config.toml
rope_base = 10000.0
tie_embeddings = false
init_std_qkv = 0.0805
beta1 = 0.95
warmup_steps = 202
schedule = "wsd"
dataset = "wikipedia_en"
Each number is 128 + 32 x the weight over its row's rms, rounded and kept within 0 to 255. Layers, rows and columns count from 0. Numbers have three digits each. The size before them is the row's rms in percent of the matrix's.

# up: layer 20 MLP up, 960x192, rms 0.0826, rows 416-499, columns 96-127
# down: layer 20 MLP down (transposed), 960x192, rms 0.0546, rows 416-499, columns 96-127
up416 096:148122153111107185165131053099104108103095124117120117133108133175152085083151167156145164144177
down416 096:101164072171109102102135136143146119114095126130133116087107110121159120094120170136145128066164
up417 098:203130135147182156130146094085037139158165159068107128101098150142161159155094158107114154086122
down417 096:157105120167165204149134154132125136137173126068155082107090128149116110151145118061062141135148
up418 095:120162119120141103075172080114102130122137095116088144170113136113176132145131161095127092106155
down418 097:117130158141123133180183117104133133108077125137182087135105150205141109153152168093106110143121
up419 099:126167156125134181055094139114153128152109124188098187100163169103120173174068103146100173149161
down419 100:156096105144134124174127109059070134088076107124118130085139144102049067149139107118108142106136
up420 105:106090154097214104070194101086140142144126082078099094108163104052076128108116181063190097093144
down420 104:118103157104134087086092091169117155145131140141104161180101112141117103107101096127113153108068
up421 102:162097087110171090146130142088115189128140160169171161125173142155197086093147146094139150134089
down421 106:115171138119161185140119097101126164105104127153098175132144138127133154107113119112139155195106
up422 092:126168093127177119108100101138156179205140100093165109144148123141149113132164101122151113078086
down422 080:125112145120129063145099122085157134157134115114095134179090117169179110122056117142104103085173
up423 100:168201150134086142086141098148101114073132104090083098117109121131147090144125132142171158118116
down423 105:179071110162124156148152151106119120107090134063126117143161149132085120129138109192120115115124
up424 102:104170111141102108113170142043147206093122107118141122170133134122127103093158091153167157101161
down424 100:070134211138118101104142121170150175128195104115128158171130122090130147150145127103109123108130
up425 093:088112130102153135123138083145150138121102132078150149058148102166144129082119110117168157095125
down425 090:160191166133087119185117161194140198086158136130130127129082115119142161167156149169130158159167
up426 091:081155124144128169091107137148158137148091101081090129159153096100110146069140104144134085171107
down426 089:129128079184175131122152124107115155081128107167118149156060135096133124089136140105158113099160
up427 099:116105061125115166150068150089116148153124124170166177074162118176122136156156162081125114113180
down427 100:123139104132058167075122149107166136095098127113136093147109085135138148090093119111164153132128
up428 101:139132045128146153197148173145129152151147167182160149099114097120202101056151116139101124122085
down428 105:152116081126087148097133133096150138160238145165159112199119145138108146078124126159113165113149
up429 106:091176120112154181152101119105162104108081181103157130145112140109130183137098137118134101143096
down429 108:112056180125062082100140103142164147113174099152151174111080202068095139066119033137076194128098
up430 111:132177143125179151133113111141197127107076133154151152124105178109145182094146155158140136098110
down430 108:070084130156085187080121110164093118127157113112108163126172098113089134106098108166067111124137
up431 097:110115105107107074070124136128161186094100151120121120181141093130129187125118163158173124183146
down431 104:090142068097080134071145115150128114114065172094161132105134113133155123137150142133102158130104
up432 093:128105148102153134143148187151171082130098183091084139090145147112069129161148097089125138167156
down432 081:131172166161187108153143174133137145100103107127088128123101116112086143114134101129099154125151
up433 101:174144081115109096164139150143135150112120086121115165094145089125112108108145121150158187147098
down433 093:110122113184148080139148163143158107075133129085141165171091105101148118160118150125121103108139
up434 099:137135090096124089107171162081148097169149201139094173161108154111121133154144116080138169123175
down434 100:111113112107132115188102088050160117189080133186154128120086149124169110202171153093131129135128
up435 104:113169108085146106100133165096091097134153095115129109153125153115108201095101178057155081090154
down435 105:140177127104067124124103146101171149162091140142114093133112151138138162123119130155173110105098
up436 095:150146124126145156139147141131076101171131175075158179051103152123146151123112100121117180149139
down436 093:111185101137140111113109137117175093143138119111148188134136169094178121094105122135074140167084
up437 099:160155157133170117075119104117140121178103201137179165117081152147087134085120143131154120112162
down437 099:085112153133151171110124098144102140110143167042093111098117161131133140130117122132050094064111
up438 097:165200123161171083101127083122084161112126088120123135118167149192116169157193149137131163113104
down438 095:138171080113134169187150104106154143100124099080096109149118175095163144037129094104147167148190
up439 115:111158157146127144122164174132150097156090167135154149115158124109092106120088162069176113095187
down439 115:127219095120153131144167140155096120116124111110169154104187079100113158095097090106136127126112
up440 093:149116084116147124133175140125109176157097145163125167085144147097106136066144147100130094112188
down440 086:142142119100092130142162125229186176145132144142120135158128127156186142134164146146204129186146
up441 099:169137163181116133089144162169144108099155161092135143097113168173127142153105122141146095165108
down441 103:156064199164117192110107130121102132114075173135178110100108147147085115180158089161144118146114
up442 100:140100151090105064122167114142107098141144148176107194182153106142159152127168136057135160108127
down442 104:117134103118104082124134098189115136039106140144157150141113135124094142130166124128142120166122
up443 100:155124100064092174095090096052193176113136132136164124095173122128128206133130177125139119182154
down443 096:154204096146140135138135093104155144127146137125147168128175099074135168060119097174147115127141
up444 094:155130100089172210120106159034080118095100120115122178111135143203105104132096144088152151177111
down444 095:072151178051120136115179105187143131131086086045094134147132148125185139100163138167165140093140
up445 102:170130077114182150090166131157158112122106163093178175157194172104079101121194126118139073145114
down445 099:092127156137125169134094182140135187200052154142137158136133055154170100066148151127154158093113
up446 108:138156057115174135115126179126179117088101141168153137130196141076160107099105083130144132135164
down446 112:134098126111109129110142130144099129102153163125134128125167167095110163132125129139120081135101
up447 096:086172071054119159104149118053105159168143159085149097095100100147141110105110087091158092143128
down447 097:079198191159112103106128092127206119135097142166171155147120119170106135085074114205145156140089
up448 101:213095079060124136095168127071159111133102122100104126085173088137058174128112128163145111217110
down448 097:145166120153133169095188144137132119110212114108123104139043128112105160080160093193126150119134
up449 102:126152137172155119094143152129143149182125097141090126143122095173187136149104098110096188156149
down449 109:127119085109149094144147108161141126144109086127103097145169169116135070130078165158103148113120
up450 097:108109119095159168119094187080142111183117107106156107120177164083148153100129106147131169134164
down450 098:139136119191167191121116156112165144180143125129137152113132108138021143161201111118152063153161
up451 088:134109133098131123148113126108088134152177164118099116115147106159088128128108207137143095184091
down451 086:136185105120153066140075152113113144154219068073170140105085127143078095133118105115162137092093
up452 116:163139202108122118147147083153196097128133204109123155075159064160097174115148097132113134106113
down452 103:156137139120079141188114112111093108133129102135152115080158085102128110127109163101121104113069
up453 092:155147113126146153174113184111148133106163120158161078121111084140193150151121099132173146105134
down453 088:154112118158101131189083117094093184161161109162173109091153096139075120159118108110138146115117
up454 099:163096167085116154100109082124108149133178092092091097113133121137086123106133151095115131157202
down454 100:150102134088172090081125156056089144183171137177092149122188129093115162161098117139132120182139
up455 094:116109075141156143146133159079157152133125145082154131078102124152096152133106149075161197169126
down455 089:130119089108142156176161124117095130108129108157147092155138129074162143160124083112164134106102
up456 102:162130127152155156087144136089144116132090139129104177110097169127141112111094057078182175196154
down456 104:149047200125131067110125162109114194161140152100114123132080159130112106177102094092113115166103
up457 102:129160195124181121124135070157144153092144111160154169124163145144106162190119107135132165135166
down457 104:119104136136115147142154069146114138088135122141060115147099165149061137137121143169129149118167
up458 098:105191155140125096082119132122107153128148087132086109120195096108075161156147136104106127096114
down458 103:103123166179104120163183164137077138155221138136132114138074119142105074103090135111077141076121
up459 084:143154154141185121117123157146118183147158157110153123091148143116177151099155140148126127065136
down459 083:130179133086093160112228116222132128151112109133135062110161103162112122081139121081137144088171
up460 107:092120092115162156072186129105081102082089085120133125106137113105104168107069115126169109136104
down460 112:089130116122074127137164142111107179102129096122112128228150147151091098162136124152131117093133
up461 094:174103134126129204070127159101125166123094082108133098067109131141144138143163179122170132172150
down461 098:148117124114112177148184174093111113097082119105027093155117161081117113110122038083133132131060
up462 102:159120111164123126130144144109119091100087094074164056171174116085093116084080136111136125120067
down462 102:133122134158123126173122153121144154115125116085055092135133171131100058095095098167158122093140
up463 104:154149096116157113083092139128152112091082185116147107206121113074138185153154166115083133124209
down463 106:155115096109124079117174161134156101128151116090172129124137180153092131078119113114101209175103
up464 101:158141077110114119163173135130192146134110098120140096143110097167133198076111118116136155137193
down464 103:136150156166116112161138123130148155106157132154123150142155115144133196139107167138094140081162
up465 103:130154174104143152101131088134144109175083132076134182106109140173139122138121112120167134141208
down465 106:120153129120161070124163144194096102098084142160139136161136168114131183124091130089103083139140
up466 098:107131168145143177115122108118112120140078110100058141175182065151164091106145108085176078195136
down466 095:108179108089078133120175154161140159112178139126126095138154144139127133104140105165125120114155
up467 095:123169092080162101095102084131131123138099167158142091161126071194141159129148144116148133159131
down467 093:117127105154099131080077134130121119114045125147132134104155147140158063110156154146136129177094
up468 109:139173165148111131110103150098109165154110110158070150137145070124164173153086104146165180102090
down468 112:162085121140129122171121170092132096116128126134151151159115121143102108094196111129141181085086
up469 103:181128128155137130131101068136102132172101088134134129164132114143199148177137118164128135140144
down469 104:174150139161120137165129149127122215140129130136142174164108172062169116141091153092089131145130
up470 098:144121075100174127101101107133107172137112090117124097137104162155129125107112152133158175159191
down470 100:151095131175104127183089128138084152116078104158094132092054114152125143121137204150153178128110
up471 107:150121124067113175107199131089158167176119119113073148130192153170105165121090160078130149134126
down471 108:162158080147093116089118172127135118164109174079186109163153159166151093153147120127059148130091
up472 089:130114151143094125104193092123086168147160124160103122118113118169140132160141149167132128103169
down472 083:119090130139165152191124109141100100154071121161163125132060148129108145133114129111129094132122
up473 110:124157118151150145132128159127068174173074148111176122071165109131166132210131116082131097122119
down473 119:118079173164148123135172154156102147133125102132120087125161122080118088129137174087034079106128
up474 096:178128173098155128042162167140069119112147176095077122174128145139086080191081142181133145108102
down474 094:164148124129131137216108111088088070132064119104127102141068194187103135145143060114144106141136
up475 105:128136168083150182092131112146126193135083091144143079113136138107102115153092156127180120123075
down475 108:165127068131103155110144144162096131102123115146123117101102132113084127185102157137092154104084
up476 103:115128095165145112168147139121083132112105104136152159163150149139136151141176123116157103075197
down476 101:117177115097119151177181149115175086124133141133144245071062132169163099107091129145166090167097
up477 095:151173157123146126198148103138146181130123113085121164086084142168110138121070190110158142105164
down477 093:129145127145093124107116117160113131157113166097122094124161199135120120147155124154127145098172
up478 093:116098144071119149134129095141110135113116121097108159082124122105147108150139097091174223183171
down478 083:165141138107139080143103165091161172184118180163094148181084136102136141113130107122131095160161
up479 095:096094161094114173134148123078126155133102148091095146103098133109073104139131184032160086176166
down479 093:096129111154100097106181123155166144098153164176140164169153143129159141154157137098171104152133
up480 095:119156156120134132087115106106154140156154116124128122143125116173147115110171109170127154130129
down480 098:118084098188134079138110153149114135140222165176132120147177118199170124176147139187128156144141
up481 095:182170149079110102159137122105196188157102163058167096088150140100093125146162175134106112148099
down481 090:112156125130128114185134095043199154191142104108134127134168129088148119076113126120122164123120
up482 094:139153117128183098088142120118173135100099170171080118123166090141141162181147163135099080129144
down482 086:122151080087084122156127111050118129111139136114180066115206160129115123068151123115118125167162
up483 093:099152140091147168134177142175077162149125091148180137066121079123111130186123115137164164156150
down483 098:139067115099148158188161132183148163162120146093155124137152104103140147139150077091129131169066
up484 097:105083183159119135164178125177037123157118176105192170085132121138129146161138126064108173124137
down484 102:165138100142185133141112130144164140150120157131064126091136155111184151119104129109174162114130
up485 108:140128074120084127112156135113126166150131088146059127110155110147094109127190109139124154133149
down485 105:128148115095159134111091028107150136137118160144092156103099126090082114107184124110153104126061
up486 105:107147100093109155141129105143058135151091115109107164144168103160170091104122215080121075131078
down486 105:122114063155095135138125079147129129142146072125210102143168096157176149125128175080152128182080
up487 095:135091086120090128053195124114127130135092098101078141149173080170100118080104144112167116124129
down487 095:112165133131137100177123105130090098102097132109167131096126110162095144144139057094108146166113
up488 098:133095108133187132167160070118146091149107140153164179172108051150138181067215176086080109133128
down488 100:148176091131072090163136087117173150092162103116115154139155125122119125154126160159142131162114
up489 086:150080139095159148160069115110050160138148158107105154165126167149130144147146150104091195150084
down489 082:103119108088100101144093072114156152077251133105074205154031088157154135109150164089152205123113
up490 108:205126150176128105131130080059099135181113229089135174104160124092127109115156109113114079164160
down490 106:165097168116126090093088149144054127129130133122154122112159117145177089141156137107116125183157
up491 099:124089124154186135128117091127097154168082082162162176103155126159164167146130089159120146077141
down491 099:106187167077130103131130118141140169065102130107195171142136163142070133165122101126143174146046
up492 106:163115133108139149124203124103087169155107083094135074126159098125118229150090113119080165117089
down492 096:151125057108059180101083077135119157115095113131112104103160104120167125112100141132115087167186
up493 092:173112162148135205093151129148140111195114144100092134092110100087113113150130155104172123109184
down493 091:180144090119072090121139141116147095127161145180132118191163168146096121136133090064103071123061
up494 100:094182187145129130100182123095085119101119105115134133124093105102118093122188134142104154120101
down494 094:141100087134119128106090121103113118094121140130117169148083108103154135081165157150140115142112
up495 097:093122146126184127123163158071118117145122111140106116110129123203125153098130197184106105107173
down495 104:091078107124130114080132175107099101092157073076097159164139120135172179161165159171076127085153
up496 098:136143181117107146116159116164099137200129133093138157117126095110117137140165150133109149075141
down496 100:109071095105072101107157111146125139132117125102146152133132133094181096221117116137105145098155
up497 096:179171128145097160125146099162176117186088072138089185084084101116121157159144144072175140132152
down497 092:160204136102154114146126104239111145148116119100152141167143100131145087144133087139129147146156
up498 105:190133099162154183151156172107180104112105120137104169087135081181178162096110069102120171137149
down498 105:132097127132164161131099132126134112121136157151168098086097138128161162135164144091151121169162
up499 104:105127098093222160100117145118095120141132145074158205105131167046119130110151159067147170138162
down499 096:119150173145183098063183178143169140161091143188144160159138175116152141134098100112162119157117